Part of a small language model's weights.
Size: 12 layers, MLP 896 GELU, vocabulary 5963, 9.18M parameters.
Each number is 500 + 25 x the weight over its row's rms, rounded and kept within 0 to 999. Layers, rows and columns count from 0. Numbers have three digits each. The size before them is the row's rms in percent of the matrix's.

# layer 6 attention output (transposed), 448x224, rms 0.0377, rows 28-30,92-94,156-158,220-222,284-286,347-350,411-413, columns 112-223
124:518516459540526521505488466464514511513522496524459481508534466500542481504526488512516486494527468496522515479514496559463487488522524492506485499477493490470504462546508491522477498490495540508489497538526442519511450460497496506492530515490479513519529541508505510519494496538499478506503510498481477442491525517531477487485519477493
141:480499498490488465474503502506533499512504517491505489501462488524472507464490522480519445462502496503480516501492471517527504520487523566537495469499526493473510501465470496457469519537461503516495506496490483502509508526530525475531529485507466496465470546474514546481495551522520479476543534494497504487518493512480558547501517444501
123:494489498480493485475527491449543527474478456483485538475488515490509468510507462443504492473485511528541451485529474498495506499542513511490525507509496450520492532465465468520463543493474524523475476488504519535475495535502565499499500493472531497504488513454498544472507506532491538527513488450494524466492494471497540494503565463495
082:497472488534492462511477500535483560510497538471472530491487512511491458445493473524467500506537508530519523508496484455558465537513518535475516551492475505504488488525483497485502488504462490530488520442486505486506538522482472508479470533492516485465499513502544526489490514478479490457494478512519501538512481441519504504501521504518
076:520517490502543567512490504481502473505499516531475499468521491523508485485486486516536485465489496493478512484451508470494524513528462515537499475537479487498480497493529483510527467505481500502447472489496537544551491487468516468443475479495547523527555458551477461510514530506500519538501530490511472483489515497477494462487449519504
083:510509538497514505507476480512483533483540475481505477525516501503478534504502472512507497526511501467482555502510493471473523536506510506483513554507510493464460455548510501463528531510531485536537508528534475531461504461460442471532496515518485486481495538472507473485510501480513496482531516518499508499523484508492429449510472539516
086:498480484472494506513485535444520447518482510477504516502490510484454483558521503497550446468471536532498489502514485467507497520468480497477516477528486512494558511446511507498497535531468509474503509529488523480447525508496454501513495503444537495521465493507474523458511511481532475504498506492495527532502492472464519508527503489516
092:494500500528475510505489496490520511524487490462501513497535465491520470465546506495493503532485515476507549513530491485444512478479537495526497542480525488495491549479500494475478500441485471527501547464481470470501498461463487511550535512486470506481500488490540524512491473523489524525496508487494521477510466467491547511466500474521
089:477485501518448508512487482479531456514486543556537528520444493498538506533486527505515461526497477504483472507467512502480521500517456438479506505469480454512492527534505467491492504578496502530435513541470481485505514527508480523494514519550497491485496461514530499513520514515476470500471490507508461548511522548487512487536461455502
105:530504514481515512491559492513482507492522492495505494483502542469488488502497504530486533486494521425461520503504507558508492533484498487498472503543494509507513506541476485506525512493533499534489467535509502487483470479446484512496462483548447512486506487475484514529560489466476523475527481507492515453521521506530510474498530498525
101:482521469492530500555477491510473503528533480518495489493461494519488497475474526523483510511494454527492486456493485520498526537473496493485497545502484493505515488513494537526553498504473459485506461529513515503510506492499424514491482508459520525451458473530494494501509517482517438506479460493475545490515468488520512526514515477538
095:488514492471507503485465485560477505473515505495486476471515474512493505513512491467492503501439514511517489468518484482478456511511498505479495519521490501484555517532538486511500492422518501453517457526498540519559454458529490494491518487529471526496477502530500498508519482489523474543494482504531509466479474462488520521499500491500
097:470482494476455542477472529534523500517500488545447478504522506539571544504504517483550501484569502499545480484459480527491527495484510502524476511494523475533484475515514510459476496554483482482493497489485522518504493518505503526482520494482513469520481511490503464474475539462556468493499468507517508486487473506491496530487482512509
095:500519482500456533500449449465499479493480461460485514484506471520529528515462477483464530489511491477514502545525523503519495467551481486517507507458516504503516524481520479494485481494457485480507528495505489516522499498493542496489515484496507501494527467508517461512508498540507514470414463485490463507501509529483488520554502511518
092:536478523498533528493480528495527483486440508442497517532497518495541478478485478534479466484544492486524466505487475521524481500531522500508485475462461510463483539471430481496442505516488505454503515528540520485474551521502472491494502460512524536471490485469504543478488503466507484529502474509482556503476523491508501481509516485497
102:499490480513484508474495494465521523482505474501483514490541535499499525457504486557498466495493465494501476515495501486462497498521467502516443469510526515505543537504478502463534530491463518505475502494523542494521540510544513474507501529497472538473479477523486519501505524513567507476523518494536481498469451479507526481523485486462
096:480552491544514491491532487488487497469480516528529433514490508505515543487516507555490523546492510488466485546509514511491473507488522508519546505500489514500447470498489485489542505497545477577522486495473475505472501484489493488553473480502490513511531493555491473565524524485501492481472523514536483553525552454515490507457526485474
099:538493500493497535523511511514513488508482497484529497487538495473440482504514503522495538489485469467515487497495506501515462527523490500514543502535505544544571479509508486538522494510469494544527532512530491520481528517431476510513512474502467522473475543505482487456450486486476457478501490509480487551489485544519480495521496498441
083:473498434525492517490520473489493466488476506510500501457520480495524531510501473509476543540483485512497452518500505518480528534512491486464491502478563502527486530530458513495516496489520508563493556497498551536495524516463547456480507478491510496465483521539462496514517539491483467461450516484472452492494506466546516512538513489443
095:482468512478459504526477540503464494474485520493527484534519503440495498491471525520501529515514514507537487543500566486511491553482435507486514509520488518494537458509478475562505475516456485558482486473483504494531506458451467494467506456494483501511499480543474532515526504474479500464509496509472499521486476514477470502493512462492
080:492466533514511524492512460477494536514505521491532515473494493523528508504482486526478498477488538482510498501504509493533523509508496528504523513526547521558455517509515490510511503513523514510479510465498513479512514508463514465486536502507490517489479477471530513470481500480462498496483512497488491470472526566523488506507511481531
090:486476490494471492531447544502468493488489490497473485450500492504509490471501486508534482512547493486483469539463487479518492501479541509462494498480524476525465529450501506515513494470518541471512518514498510547491523510502536477508475516492519556507478509466494457486501501514537492512567538491481460459513481550491538493507473460554
# layer 6 attention value, 64x224, rms 0.0608, rows 28-30, columns 112-223
094:530511493474512511496472533523516465484556482463501474472490473489489518541472522477492489508472475486550476455489530501465517523480490516501477472512520516478490539484497488506449490501486533487465464504515522495529499524506517457484502485465523475490486475473496506520482457534520507544547468492519515488511477508528507502489463526521
099:519494550452504471495502506499519468494486515472489503502475500530535482515491542528470492521508483553538521484461524521493513493518471504485539541490503495489452503482526486487495484522501533495473474515500466528504494471494510482501533504517472480505547461489491539514476526522457504478436497498478506505490533489521522540518535465473
097:531479492513512473486464521503512486485507469494517519545450475514505467465501511520471508531543531494542494514498513506536517444478516537534503465452500494454491548469492504476532509537485492461492457526492502469518522460551475496468495503467495463522496454504497487482490492506503531474554500500494484515474537512461522528503462477485